Part of a small language model's weights.
Size: 15 layers, width 256, 8 heads of 32, vocabulary 4096, 13.1M parameters.
Architecture: LayerNorm before each block, learned positions, tied embeddings.
Training: a variant of SOAP for these matrices, 484M tokens, 3689 steps.
Each number is 128 + 24 x the weight over its row's rms, rounded and kept within 0 to 255. Layers, rows and columns count from 0. Numbers have three digits each. The size before them is the row's rms in percent of the matrix's.

# layer 12 MLP up, 1024x256, rms 0.117, rows 760-866, columns 0-63
095:146127137123105179074106097157139116160149132113144118117127137143124138100127127158139110104140089154090123139130148162122155133135158168136129123110140135168133108116110119126113150127143127
087:160135129126097142120155166144157122164156157063116126107150151149127140138137150120145162101131094170134150095124124164115107136144204118142180150093114169140130121126100112124154183116141140
104:110105175148136140159124150160158099124140119124138170114138109134109149089122132142122118133120078124154115126181084157172139146139126134121160120112164118123132117056098117150141134132122140
104:137170161136140093130123158180114141127127107130121150123127097091122149137109140138084109143074088110100129146144123118123155103155102141115122143163154149156126128113124110082089125100116130
105:078099121104079140164128138118127132135104111111126132116130122145128117154176155140110143125114116124149147169128131139144117126103143124163105137133171153088140142092115074097127113154162096
100:138115158128110148118098124113136105164115133149156135141131127089118197145090153074085139118116126141130123123117141148126159128136099151120081128161119113139138148123085087157098157115134107
092:138134144174094146143158129104129159129105175116111091112112136123153137129151090144109105106136112118149149138117146127112126145130144139156085143133114159103159125178118122176132158129117126
095:152164131149107108138125157108097106154137175144172111118146096121130099127104133098115114112118154118138136133096176150122103123145107123118182108146121135154139102124161117125097105134127097
096:140169132113137127068141107091158108090098152093126147131160150147142141143151094118133157090110131119183135117139143143148079146142128109093133134150095113155129175154111125137116119157108086
104:123128112164097131138116135143074162145168149116132111134139151163134141081122109145109118124085150095111124141136186146097174119142135108129167101164114121146131097131141118136081148160124135
095:165113129121134104145144166125132125133143144112106134167086122090120145093121182117134139072155091154102166054121125165112109110182138116095092125110107120138170106138137104088142156144134087
090:140133080138089132148110140114172163167120110131169133111127143143094096127127135149175117112144122113124120120111147131147116112156108112147136136133126120130125093069135099098123120149118110
101:150090144106090143150096162109154156146089137105124150114099182122154139114115109131131132154122142102114200102089149112144114114172146118093114109145156076133102132127115127107120112111107105
091:162092130092098135085094141084182143115133111082109095108149088117138147128103130147121125147129165120131131102155133121137175131146120080138114150123190148162123103098144128169097108176150124
106:171138096163111176124122115114157097124154123125122142104129127117126135185164144092125174094151108133119123139114109103115161166124109112108094114152110090115122152120129136149102119139088131
102:125149195104111139122139121128134116142108141112160113102148128162114136133147156110103104120113135093097140122143133092077096118150147119113160163119101151144169117075147116137124161162124141
103:112160154118107121165098119106162163146147148147141130183123143091158115139087129165134125141164112126172119094157118162089118119083104127144099155105127166153182140127107135118149110113105130
105:168120124128112106126122161133108110182149116151154104120150108117124081129131145117110144137173134123154124120167150104100095114091149127126133113095151126151151125109179115123088083176129133
101:174136115105165210173134164163127113132102145100136108114097138151106131181137162148170122112103142113156114098140110115118095098089166118172106151133128111129097116095169113118113160141134154
097:099114125106118090137100167110106158128167128135126128103123131099152156114144133123140169106143134101057109116170112118102147061115117088138141121115122102108154134109114144118153109123131125
104:171140134134127135174187108119162129133099162181076163155147113142130118110069158184132140115109138126137115110105181096119123156096060118148089099121143123117104175114140065108159119116119115
113:122115100127151146150142107124152139121089135145132086163178095111064112126155117137110163099176129093135109129134147134141151167121074110112133168158156090072090127103144129145139118134152127
100:164141110134132144123149140116124141152149122114138102123143113128114156113104131123124130117114158191159133120164144137101175080104141117132140106110095066085153108117112106136170141104083113
098:118145119171151150132094083157132143122156124096127095150114094129124155101104116116116147138090107120103122147149117140144176146141078147119128161138123104085157078093154127084111169095121120
099:104082117065124108145107163104152125141147111119150126124133114115158113112083124150156109100132142098098109150099168157136124139147148130114090180110082107119124167099120126132153104143110124
104:098084075115149066133170162122161120167106119113121140123146096140196134128128156127120134162156140093129136126117144183157147135096157113099140110137151148188121100121137125118160100123134127
100:124081130153137148138077153119146130123135106142128129117150115113115145110108132162139142124145125133120150144090172155111133148119124105126111159140122087105137096128107120137106182062088129
099:146089174111146153155119125142151151143157091131165121131169133116097105106147143120176090135150154129104113141072173158155129123149101136125146114122136117150125144133148121099171078138111127
098:166082122147175116122123110110164114136085123141125122114148144155152103105166126156145160135121136133113137136111121136118109108096131121135177127161099157123175116103155108112150129088132132
092:126113159128123138110162108104116131124140164117132119102129139114122170147086176159157146128135133138138136128136124125085089107147147115116091117131090133145157104133122119102103165137170115
105:106127177078103159134139126122139183168163118096125127103135150157099133157103122143114135123111139102120116088100119142121178098133073120111169122130166130143134141129147145093133115124156084
106:155109159122131132136132114120138115089169115122138193130152122105146091104072153109113136107140101101110106157131161153134140082104085152142124144133142092059122135122118118120118147152109143
101:159125143187154128175153145116142071123148138085114119165138095134142117125149156127133117104146159160080187141148127128153134136128104102166134140134087162141089132104085128147134122134114155
104:163134140118103145110090125146175107136157156149146140139108115131084152098143118143074125122124139111128112127162099128129137141107162144115124133139131071104141120083134148154155110113115109
102:108144145178116104198134105119144139135118121093149120172117115131111098101125129148135112121138123129108131128098094107157119124110139099131125125166127098133147133150133110141117147150134088
106:128117144083139130125106130120152093177131111151105120156148131161111152142114110145105123136110118117056142106121145152070120107075116084105130134128153112132105140164132131106106120129124075
100:112109110129118176113072144107128099131165136098122086172108117112101130098144121130136121166105147168152124123160152125126121131088170117117161113134104122142159124151135142062100135114130118
100:106117136128160122131103155155157089111091151129141133149140117102174159085112126153169145106126112127115154112148087115110122133094155158109101124116128127141115145113157086095097152066082142
101:118140133154169111099139113132107111103111142095123182119109087130123159145144145162149171163114139094137111093155126124162148104158107118183064138121126117086127121151159061096119152173147131
102:136114107131115136130129117130172118136093126113136106129103133130135129103125184133084131151160125106102127093131122117121115162154122173163135111148121142133177099117138090128116149143102142
102:179127166147118108149142133114102098183126107120087132101108169160174135145167135124119111158163144115133132130135146098099127124105115137124136189135093159120099112153121101163141139118127197
097:165131082060154113103115061121151114123166170112142119145137133112086128179102114131120111120174099134141165096139130115116157147121151130145122153195170137109089116121118141107144118161150140
110:126103123124088118176112083157156105152135123084137175132127135167117100104120113146164079113133147153103100130094144168148101176148153083117147131129159066119141131166169126150152144134116056
105:107116142099152143119142106113105127109087101126108160118089143124121104115143121131131166137098129135122140081176183092176110115139109152108116179178115099154127139142131133161189129141129127
101:089083109144119113114126124111171088166143134149099101107118076118118163132119146137176128141098134149172148155130154105177128137125098136137119113129109136175117121140083168158140149126159130
101:104127149129084117133169154133120120162077120126157084164124082119119069141125121134116157107148146111142148116138154191164155154110129125130166107092148114184136146111125108118139139146100123
099:090104144118124155160188115173136122154098096133161139124082130151101091138143110100097112115088130104114099145126115140139114137120125101084129146128143107174159086187120116122173146139128160
097:175106155140150124111140132135126185135163115139145117166102111184111148159125106121117137103105136126144136097127109141089137148148121121118120143099109159152115129131092110148140081118135111
104:129129107166157105176158109100097080156140141146121111127168123137148115105127073141150140082107132091131139152118138113100138201062137113120135148078137112122104084179150168107113118137116127
100:143182140129153116137123132125126133128148145126155186117129127112123126151147093137095166124131115111108090151099127162098123158160117124098089178132145108155127116135145175153138109110096117
099:123123116087159109055165115151113120113116162103103091132151102111097109119129163089133156135112123161101106137110093149168103139129164112136149126136149147106127137154089121141119142076159134
103:118152134116148134128147120097113160175108144174087128159128148100149158142117125129062150103169103101135131115122124105094131098101085110170138083143164127123135090124139144098118169126160184
097:140123132112124113144121116101155125145137087090153118145139141095123153160132117131108132127072173144175112106117147109103120146136167136113142135133149105122153127147191151130105130104097108
099:104112107163120150157155129098085147131137124114123129108124147072135131110104178134167114127129106138117145124149166122118143126151080103120134123142139128127170094094113117130146150082198169
100:104125100124131159126155164125144098174137136121129172151079095127130142109156129132088095097131108106118097155133094130176103090126092161144143145141129155118171111121142090115123122102101110
096:178139131129121117124142116137171126137142169138111140197120109128117130140101136158118102149140146129146142109139115124125126143152136155141137104141093142146142132139168147084131116129142096
094:115153136129159115152136138141170112116153165195106117088139114069140122083109159137099141141152153128173135142106128134116130111120116139143124142091113116115163135122126151109193120157148135
106:127121119164078101136110140130108123124125124095151075127120108087117122149158137146152151142092128105116139119150144164136146129087116101126111097134172118149127119140122107145081122134113129
102:144115135099119117163111173126167162163074137111117126136135151090129109111145098132132170137117118158087119137114145122104098134125131155160139162092101151108116109169098144118115139108160149
100:134126144113100158151119126117141148146142096137134172158115123174132135134128171160137069095140131120061132125149138128114090099130145177171126145132155135117139108123154181133115126113140110
100:097142107154169152113099174110101138129157106150104125103137115119099083146173146136142117123113150131118156167106146146119142157121097132137132107121133098114116143147088136127106146096130105
098:062114148132124121086146090172120155128127146194155127100132095115149103124132110128118118151134106098152096140163123099150144114111099123129113163114111104124118147127198128123150111170120085
102:143145147133148091164125113121153154126162141191158117125149131119136139093131151134145134066124113148123083146133125074108120103098147128149089142128134103117148136090148083096100141142154121
102:099112175098143139136105108151139152145114126110136093119181110119119133129127121169155107097108148097117117175181160130108126110153158147191159147139120154126156125154083124126107118138093096
090:182133140106129156160117120104147112111105127153157112111112135076148172144117133126149151144100099116105144127096158143103102163144103094091151148139090119153106121119092113171164153124149143
095:130119153140126143131120056133149157143102146088100139160168077119144068148160129141130130184134150081145156144155124113130134156118106121101139123129118140138130103100158100175114121146148112
099:171114121150099097144204085147142170142133144119113093083124095135130129094140127126154131088137122104127154166115132087173143117163141138103115126121122141100162137122125129102160116143144122
107:117117140137115110128099172111133128100128161107126118121110139170127120102170145131148146128159108134169091153055109100146144107102144139095122171147137111154128087125165136155127133145183094
097:142099146127151141099120177112119144128178138147133082110150108148135125100138076149128140131149134147157135125150166157143117117127139150156131125073188094134144116116158122110163103123143135
104:085109182144078145109106159105118128130098111134079151113163120134119127174160119138145144082116164102134091079129097112106090151137125098095133153123104133132131134116128128131120104137140132
101:118151079092160114146136143157143098109173161167145113100167123111094176112151128143137160122112158169124117111136095127147134160098150096141142157083144129136127132153136129144100071121128136
098:121096166139162114154129095113144129151126126086075184121110105146110146150137144113149134109132162127114160138152138138116144134114109095131118125125096106083096149135147127109156118108119102
098:169111171155131103127127112117121132176117120103160153146144080110095183106109129173144134152139129104104101156152148117128132138122136149126109106141132100111120132134112151117133181129125186
101:176142171172141149107130145139120117128108144117121135077133126160129117090187107104144108151131159092156127141147137123150137122152123071088126126108073108099108114147157093150164166144130122
102:128143107162119105133098091109124124128142146143113103114126117097139146121116157129112167110071148102126120096125110103110110163100100130086138094112153144134164120130099090121150147140102104
100:138151127098124137124089180122101133126120097092135127122124113123129124109166191116105139174108122112146151135099127080106143090107083099146126133125082122136136131164120145138124137118090125
107:111127123133120065141142128117162165122160137131097149131185098111130053091141162150171135129125145131127128138110089172113134096108137113135155118141133160170117122113161139126115144118109159
096:107102093077142066112056109130101110153140081130123153155137162126141160149116113119144133150166101105155134155131136118163124146118116142084144119134108133130141118122140139141116088173128168
096:136137138155136084119135161126132072152147152162147124124162142108059147103132171142151186094152099154141096151130141063139124062172149155131117141120116132113165151144129156103149166116127098
087:108099161086146094123140136181144122177128138119110077140084119098136088143096125126140121134079182153126099109098135159142100171099091149142088164148138131144190096133143138159113147157100092
110:145137132114167136131144095132127090130127135110132102135116094130095158146138150112137139126159112126129123119171175153123081135122146124134088141122127090187172178114103126165147101169135150
104:085122137169124163178143103114127112141147111114125122127120118126160135101125134154119113147135110097084106120145120132113129140142136122070155182143130140154133125150182110099139131186118152
105:145146135140125088105080103090100105168115135119106124116129097126131084097130141145157110150160124138153153118139164092126113109155139203145126141144136088135134150164093135166144132143155128
101:138104138122137102107126110094136087162098136105143131117134126127187159134150146143164145168111153111099140077110103138172085136139135150156112143134124125127148136142164135098135152151105142
101:146143084131145111133116104139139133136131152122085124121157128142145120150118119108156152128114096132167099082147088128155097137107149074138152111089114138140113142158142129145131134131123098
102:178127147121162161133112103113122155122135135114166202091156088155109137111150135118147114110144142138105134112122101081082111092134101123101101099098121114141155090155162118092130121145111160
093:154121119125086113105124113129118110104123137130138104117127169117090141180152113143148112123118163113125128147127131084151170135145167134117120108121142116156116142168122094120148140103121101
104:116123098118175147068117134123116143141121090078123128124200145115116124119149127139120150135112173134112167142111106117121143140189126094097127122176108130099126121154132136114146155128125105
096:143122103125091142123088115119158128137158145158127120107138109122171160141166139181148101162137152142130141126182121115116112063117123150100127093145165123171130131117178114079148167130127101
096:152118146143130157124134115144163174146119095119121140117127091117097157129128152134134126131136165149137139083147060110156152146125124146124122070127137116111141129167125150111107150149136114
101:142085127134128136092165110170142160146128119173144138115145127131086133112139177122110157116139158120141119133103123136147153137105157158134126101076180104175155116135088082144121103100119185
098:129127123139084146143120115122143105149124105104152120126116144122169137155127144133151158107141112120149125127120156107144135110154128106111125080103156133129069134123107167096120140118179171
105:073106132127085151106108110136124136162108125141100172151171138165156138131107130176159168112134129132122134109136076107099115162112095110077143099134106145129136106114137128145148116148110130
104:104135132114124123140108118125209080123143168095165131084186149152127139106125139117114171125127140104141130122157153118166148134110173163119110138097128096134125115125138133115104161130068116
095:127108147115155152139147153141086123131129115122119135145140147124098120148136113093125151110124115136129101125171141118143137101137102136182131117094123132144116093100104105150126114105141172
090:125137101145143158112126146121117150163112139127123127112127157131106117118085124119098166117139133148121118146120122144113108121140120108098090126157121108137132127126130128132141142124110120
103:109101111129111172109168102139107135121096161171115111102150137132115121102073087112146149127153107125158173145106139103133123125133168153140113078103154098137154170146154145167106150155096126
095:171154100121102108115083163141114097139107136163141081180145152184128138110139118137143141062136130138140164098153096169165162131105146121100129131150086105107163149113109160116116109149144128
096:122144137124111136120130124140152152137132095108140120119092184102102115135154150146119162104129103095127138144125126133124120169137099098143115137147107081146130130127116133123111113111117122
109:144125104140140096097157134111111172169151163152137137127137126156142139117146121150125127126132137154104115139127151143093166145155117116083138083104099112152105152115100127100133144124105148
102:143125111143179098143140144094118121172175158129124178133154140085110159086096117117101134096128140125127137124107140108119134119102098143136138136113148120101151145151079119109100124132124115
096:100117077106140147171152144101159141130117111103134134136179145134161129113115138151119145124078117116124104122070133117136133115155149116132059132152130164114173135131095110142109120062122115
096:207096091129135079116119126098118153130146102120123136109142127115117100144154093196115152141108120147143130133124157102116086160096138118095138152193105121108139111113109136152137122129170114
101:103129098134120137088108149118143140116157151142142131134082152134122210179106157125210130124125150130155137150187152157070146126087174147136087099118128090124163101123107113076076117111138153
108:180056141104130099104098162091119129099135130120155140096164102123143147125123087146162119193109140122122096142100130117103171106129108125095120101165158125128143137186141114158152077164103099
102:099143122117111164098123152121140110089068138115114153133152139110136119156128134090158161112131138155117153135137106126135160093128124127099107102119125125121148151123125130075112129139108165
109:115143136112139133135173162145144117087116109101134093102124063134136118105116135137121129140126181110141154116111140109159151126055096149157134108153169134090121118121124075135128120114131125
# layer 12 MLP down (transposed), 1024x256, rms 0.131, rows 760-866, columns 0-63
094:127137082123113129162114128154129143146129087115143120149107125115135112111144091132120112169114133081144098112129117103136096122103066094153163176169106146121132120144102125147092088149191086
093:088152118173147134183124133108138137146135138144129134106128147088122152151141102134145137135133200140156085131119121133142134073125053110111136146122134122101100124067188155152146109127112116
104:114176151145134163127129115134100136141159105139142177128131088092198099146098103147107092146135118116161124152149103118126139118115164133096122085131144187147092143102140133155089119117171121
103:184105117141160135126129131126118091172116149128131116127128119115112136125080088156134105123130147082111094158153107119155106176109137134140109153114154158144091145111127113135149089155125147
103:132164103132144140121078135087132087120107137150099117112129133110143118138130079173153131123130081138142098090130119133117133159099077156114134144104155171107111131143152151096116131123119130
097:113101088143155119130124114096125110142103107154166127147102151113153139105150077070152102123130174109096102150123114118192134107168167161084098110147139176095085124131111117156117137145115178
097:154123164119139121109130115118143125123113123110150144110115120088142122135085125090130108137128109115133114093135110177138133143125132120105094148123129069107111140126119136109122118126083120
094:141108150144100124119102098104111130130133108130104126115149161145121123104152129107115115125131111149153123098098136093096121131129133126166129116115115132141071143123170106162114129126094129
099:122126122106139149137126096108103132098122126087143117134134153121122133130170131153144113096178111105161117129107113102079142077134128116162167133114148113111162118103144144134137121100147119
098:115167119153167119117162135118133107162122164103119124162143102134165146150124172122139124165137163126136145152105129125147091161088138122146129117173152132108154158111138131129160135090137152
096:108084177107129130163117129131113136140075127113145099052135121146155150155161101106085117174133094122111110105119167113162117096158138138145172159149115138128094108156128108122140119137131109
090:156105176111142115145125163129159096105121121081144121170135117162120122112135126137128130130122108127110121097157136099109136159125156139161143101125157124154146157150173112123181129132164126
110:157156122116161112154165136156126117176126153116120120118121119169106138110126139118121172073113125124084081147176130159137140144142139114103117119126164103133114061126097141061114158141103181
090:110130104130141118127130145097095051144145125097137106138141221106162146112156104081101134149120136164121171165140117102191152173103146148129121192134106126140137099113099129158105147125162109
103:120130164128110149131104134131145135123096079125150146151097149190069164137089141119153127115122107114138117130169134092128194131073158155092147135124115150130127119151090144142104098117124149
091:116119129157109126099133115128131163115130136123141143154127161130122107182121125156111133133128099144117119191164092141140126113137109125127126158151142088137090127105144121150118158113115097
102:117127183145142076106115136104157121097131147124111132129189110133097131171121121096131097112143145119160095123149151117137111122100149132157101126142118140154175141128110102141095136170126143
101:097126087163117155139112104068110105127175110136184115137129160092175101109155151138096135101132100114114144130164095113129115152192136153128143131144129137127137139142065121165107184133111114
094:107103136152182088103105167104125150149121117130085125135117089102146124169120131133106142104167125183102120145111096125151179188128156115099116116110140122142119124139113147117124130144129131
100:094135133117141140110176180155123085110143151091172136153134114123110142156146164126132114097127160160116102143135140110156109100110133120149132116135118123122159169173124147134108087152114144
107:100122097125130127147130174119120107170152124134146127155175112150110110135135178115146125152130083119170138155136148126137137114161109136147120117147098149194096161168156152119156153135134087
116:128103119066126129155149134136115094126130129140144145134147094115176098117132119109107143113098105158111080149156174107135145126210091126143132138138109096106117112117123135108134157105119120
101:075112115140131150123119116117127114097131130132099147142136166149161161109139114124132144122110124153171139135174085137136098107130100099166145125155145150097070078125116120159163097148124169
102:106144099107171125134144173128136107093158139124149143137149113119113098099075120090129106179123059140098104104117146090130142144122097110172139153151108129118136168133130149109128112117167145
089:102123104177103163129074133089107144128143152145140103165159147169113092096152114124141129140138150130132161122139112121159147152129138097147137154144179169137146116140136160141124092124101127
106:145127153139134100148132147114127116099147106115113122188133125135129104151165134075169132162128099130095144118142098146137116136140133089179113113136156148128121125144108114142130113123146132
086:110136149177155101138128153152117091149136102119145135138176096125139151167129124136139125094127128143151127150105136116137097160140142165132117086112122137138171117134157095172134127136119077
090:123142111136137091131132158132167132135119122139150127144115132113098160123174077143149084143131095143119166095114110119127113144076168136160102171092106125109117142133100101149133123123243105
102:157097135140103145134130115110095139099154111144152150149127095152134121145103167156088138144094112116146134133132082169149144129143088133108092119160111126155084138143151101156112113122115098
097:127109117133123123133128123150141118110157101101158126143166118157157133122137097129145103104133123147103120111104157087115093137125105141145133144167115097138147122142126186130149169120165113
102:132117101113127135076129125124109133148123169103130094146104098136125153104129136139127123138120127150119108137084137115113089174136152148158147087140155115112048080149114129132118145119130112
107:144114129122157138113101120143201133136107104132122122148145140164115064175116110159113113170153205151129175160151118142127098112124107139131127134142117149126140172116167157159134118119097129
108:120127104125112133159158091153148123090117143134132120115120179189093114141114116169162094099168132128133144108132130114108126180082129158144123085100117127155118154168153137103162169117126148
107:105139106155162150163122093170134108130086113152117104144146126141121138064129142172141080149094094146141108116088135124140168138121166131090119137122120124130085119131144134157129113120078099
096:155084134111163127142109121121101122139126113162106148058124151173168156122106138137138117134103128157120125122163140155124097138093123151145143181105134145099085128104122154082131120114151108
105:135136105097160133142127137107124157128146127126147106142116164133141139112089123110146121122148177130109136112115148131136127123118101166107121087125202103106161132168141119138103138105144126
103:159124093124107140161120155132099173136153126179086169126159136125120168132140112105144140114127119132143113103065089115118132082177124144133123163167162146170110139151101101091102122149112102
102:134145144112138116145140130146112133171127132129164133150103083150127126153134062144146106167138166120130130121135167119131134128095142110104178148078147135176123155142113140099124117131102118
101:131125109103162145138155134120082130147094127141108139140100099119119139093158129098133127123145130118150148112089143134185110122182135117143165134152147112183125145123149141122133140144108140
100:124167173102116155110153138160122121087100081116152170107125147147112102130141109164064127152103140130140128134119121136161154158137136108109137112114122112108141121119125116102112143152156154
099:125139095129104082098126105122148130107098124156118122130136113110160115164118131100163169132107161085119107124141179157130150143164147164115107130133127150121103168100121165128126118117158135
095:138164110121111130130095178151133109155119132103115174101116136157139098136103164098110138163115129134110116149159116171099160135117078115107088148082118108137122158132160108092118128109140100
115:150156103139088159123090133121132120096136143141146113072152152134120102108135136146134101074136128124163134151084155118133143173118170112134147133150136141137176100138146126119148145124134114
117:173180123070132196082124158140120124094119132132102121153087128152128144139137125148163114146111137126104167127142104114127156131102111133112176167127119193126129144156163139127103149184119157
098:171144129149157125113131143136116111121103116122112113140122141156106109124095120123114152094134165141139133099114134153100114149122147135108110145172127149139098091110159135128130114140140124
109:120126075163104130136154125140165111122136143098109115142118134144085141137138092140146117138176157117126105124139121118116085122138126121126116092127134108124105144127089127117112086103122135
102:215152139145121158128098111136165167148136126118135124115096087092096131165139111091110107126110087121145088140117113162122161146123120132066116159110103145143139124122097123126117149146124096
089:144151110146114114108108106127120125089129116105111160141135138134139165105113147100104101118110129122110095123169106151142144105139107116147112089121121138120148124109136099115113125139117151
104:143122159132147131142108130110141137137127121129079117089120149106129127105150100123115119139150182112169156154153130103159117129133122167148106112095125152114106152121136176152168125136127159
100:143103160114136135138155143108132145101124148153134125145135102131140151084097165146102147135148135119142118122166152128100126118168188147094146101143087153129118132169117113148115128130124104
101:141142160145093133140123125128146155123097147129122112145112132080122122164153089109133123090117124085102088097120145123103095165122131148123120123112136134132094153135128137122092139102140074
098:127141166091159120133125107122124133123116124166107146091076108125136143107135134072152216125116154109132118149134148122140129117141143136144139128138181167131135121127073088160122113145115114
098:117103106112128141114124099105109137086162098156122144102113116112154098172142143104122153125099127133211113139108134130100121122134168130081113163138133121145132109125126118158142118151110104
104:133116164089147120105109135091127135137139072170128128142126136147120112093152142133111145144162110139147135084116130162094131137134125128129141124074115123121199116138121108096108100134190149
101:131202129120082128136100114144150142131177141173173108078152091138132152131159154126151116150129165145101136127141130111136145127129145103146102157131150162114160128085103126159075148143134120
091:098112160107109132124105128103107157125151171135126170092137135112134158127137134133108131119118107152114114161136136168136167089182076088147140175149144143129111141085104145129158141129112113
091:142086154160153116141114128128141101166067133136163123119153125091129123122151155143121111105137101068122117121127151130067118168163140146145153133156140131168153095160112129106118164149149097
109:123161122113108140184144140075130151156160151147117105118154148131108136111149158147162107171069105048133161122150120155125106101145121082088110133113148113129137167144122070135122135149106104
103:127069142159113142169112104141129155144108137118113134143178135142142153124096107162095168162131124185133150144141134113112102105189117131122107139085131124128116160158129153160108151111135131
104:146097118113154108123148110163107114106120110118141089128108122153079139135149130164145122096099178122146152180132127153142130100148137145138113131172148128121101165098138128106169103151172156
107:128142088150129105112119112088137128144138120160137124124187134090111114111130142133096159166168112119120115128093131149154143142171136110153077086099135102158131089077134130091152103113130126
095:105138118154085117167128121131177151118151087163134148109143169130143090118139126120152140141143141123116139149149073164152151123177114152113103127125123122128136137116137120152103119100149095
105:078104144117135163122127112161106122099139103107143131125130145127100131117114137178090082112116117118138112110126108086143106124129163141164121148135149107113165153177126119163150114142125148
105:115118108114184090133131150041138139086147163111137155155152117101088115106115107138136164119127161128165116148126132139098104120113153112152126127114126126136113118128164132154132114117109100
085:107099116145139112144149120124164135167148087092093084132135106129141153100156084136147105096133132086130099148126092130108140116139157088129102130141160117163149125131128117129128124116153136
093:107113082084114164128112200115107106143133183110179179120148140129127133127111132165116125124124134126141118134125147113181140145122132101126149096126135137120116155118112126139139111139162116
104:128167159091148140124114141145151117149161126119130120150126127122115136145144112076104163173185117156163143160099120123154133165155109103160154098152126157111118139126113088147135069111115156
112:141115117128103153138126159138173107118082139101122112136129109136109144121118137160106148123161089135095104099128120102137119129120154113102117175127146125108150124130114168139126091111170150
089:098157133144123129113133124144140122118142127163118132183120153107119099121110122075164128130129129119176144155148125120091171115142183098093131151095122088129115134118158104143095156105154138
111:136121131119079105090125140092150114121164100114129121112096117125108096137154116129136103136156125137143179128100123092167167130153174122094140093133160168138127099104103116149069133132141132
096:146078135129119072109113139063147126108153117111083088127119160115126090132085114119103131152123161101141125097111082104135136127111109103064132100133152089110117133104112166162101133119152119
102:108113140157117126131128148129143086115149136144122146115085146098160184103165115112123090101107089145080116136098140042097099149137123117114123118128114129131098134155144136168139142084126139
098:126163121172173136092159137113139109128162154148154142129145136142123109178108162134141134139153131093114163095139108103138114113119137142124127091104127108128105126166191105117125115154196143
104:137091140131082101121165149129130126119140080101160144098168149119128107150107142143114120129109120141126163141153134143156122149091161123129070150121105127093124138084163097101122116110171133
100:103104139144170119134118135103115141115146188123150120113139166160150139140102152155131116124142109104136149144112143118168113167149111133155111165134148089147082108122165153189120094158126126
091:153131127101180145127134157115121143126121123122134098122168100116126119135126145114105135107155151152150145126105119124129116055098132141088089143144127095086133136121147105134085128137108112
104:136125165119132136176109154099157112119120159119136092139106102142146181117108130149168098126099163176112125155120092144110170169096077151105131133098126102135124108140095118134114117146147118
099:133152139141079107137134099119127136111112091114147145103096071100119091131152119127151113139120099153161141126117108096109131079152099126128089153155121083145144113093133146100100145133117099
090:099147145099118157157076125113128115135144154116102090138115153107122104136126124146131153116122174119115102123116122124143143125135123116137139113098125131089116116089163086133141122136133087
078:119081113153079127103135122118150112138106127186132097078142093129147141135140139132103149145142132097132140129154134151105086138154078092119090125130097123113142087118133118116124171116182122
105:181140144116115184110114163101119133171136162140152118145117141115129082121112138121160158135114110123163124164149140144140128120121163118100129128130099121100134153138092087067117136119119179
103:113071124160162131111144152139123109147137178160133158164146135156177070122095108073150157104109117128114139147125119104151139092145127088189119147144160072141143123092101161143139102125108178
114:160119161117116156167134101130132183117112131126063138118101113082119107127104117098130138118112133149136162144093097090136101095111106120110120108142116130109134102145108142127082122109142133
092:158144118119116124122126118164089153136139108135106177140119155137131159152145127151176139163124081155138109170091140167144100147092192112161120125149137154139103113149176133101144120125193189
097:133160109147142118127174140134144165123130141080168137128185151119106125149130097109109147129112153138125103125102141124103136120092166149148163163090146170136134169139103159139126121088081136
095:089124129133136171156107129164129119135095084110143103127107102128135160134154154112092115074153118082095118118141158117119131106156134129100131160124114127081117153109116115160102126130072100
097:210132069167159148124141095125132126115133108116134146113107118134116113093138111091123135117119103121121122156090149125119087144121080139122108167128120162147108128118142166151120155160200122
104:113105092105150140159126118097132103125125116120106173138112152106106141147111101136133091147163127130118111137120151158104110173102144105130160136150097141136115109095149137111115130117110135
101:108163096095121111150138132136139142127130108118107168126153144108153193133094103128096116175118132126160140132161131167106160142144111143124108100142114126114126164128099082117140157117115143
098:143075135141103092145160116130120096123129106145195141125116178172149124086097165135109128119139078123109110136164132142170169174128086116110129123132101141141159151135160128112140153153202143
102:123108138157129122104168121130157136091098181152136192127137167122125085129137188108108157140162141127104125076109128161110113114103166113163160131128114137141104107097179110090123153134103121
097:140132142135136103084115142104123105098102114130150087138141118101145145144168136137096098115089138118142089106134128146142142125103138147162137145121163150157163119093112124117124149151195120
108:138147118137062137154111139090102101135172093113128129121151122137091098120105110081121147139084070142110130149119126106100130133107202123137116128130127137094150123122136096164142113110144141
099:110178131144127134130151117153164121119102123100150115094121153124128097120133117101148129118134096103148109138116147101127131145150156146156156137124112116186127126123103160145145128155103101
090:132116138155130117148135200117082115108113136146145156098160116110152126172132132098119149113126094162114124106126138117129141119099150129137104148114119124126110123110130109132147111124081142
090:148091108125114158141116166167128125103092129090152149181094133139164207154126109098113142093177107127122123099144120127131116146136167163134130062100081135122124102138138133154144099133109142
110:106121138165124105150117131137131085141114154120164172094108100118126112112129150121137118149139130167098132099135122119148078137148163091128098115132123117161100097110159111129132137082102098
093:089149159150124106138137117145121105083165142117146193106121114098129117160126120103152118170157111111148126119112135140142114108121095164129125168119112121106078142130142129083160087096133092
089:126112126090132173162118157150114108121129134128145140121117157114161161157108091119129111142144094118154101167098129150135146072167135114130113159143146112158122115127140154143162127107107083
122:143125117085120119089101126166153173148102141070122138132086135152150174124157147144140124165097153102103160107149078156142101137155129147155144140145148153137116118096115194087188130109145139
101:115107124138115141088113125174116130142134120128132135130148177147141149136143139122140114103098114114083120160152135131151128167148129081120125125177102146153124144121132143110160120112118113
096:172094178121126127182115149159139126122118130098130158160122133163090114141154134159118127163135142110091084106130095145099095162113093124123131142081126123116176144178160119163153099128165075
096:080148141107168144112087102111118118139180175117162152141136163106123132108122125085121126152135132129136165083132099142129121122134107128134145176102141132100136112124149122164128125065139157
096:101122145125117156097115141079145109145104108122138136130123153142122118172125166117156142141138089139134171182120119100125084129151109096138163130123114129116141135103105111137141113159088107
114:140169151122096124170142115143125155117136114153119157139151168121105154144190126107083114070137100107134105110140113173125156090143143081119125138171134115134120121108159115124144104116141137
102:121166139117106134164099112148136131098127113134132135106130084065125108149104114148116116088148128149110073135150129168135165145135109137126118183146129129125148103136156154077130150129151117
104:102140120123163127134101165102096120167112145136116110188094135113140132133119101152104114117113125105158133090132131129136093118141133132104121110122134140111114083120146105119157120132062122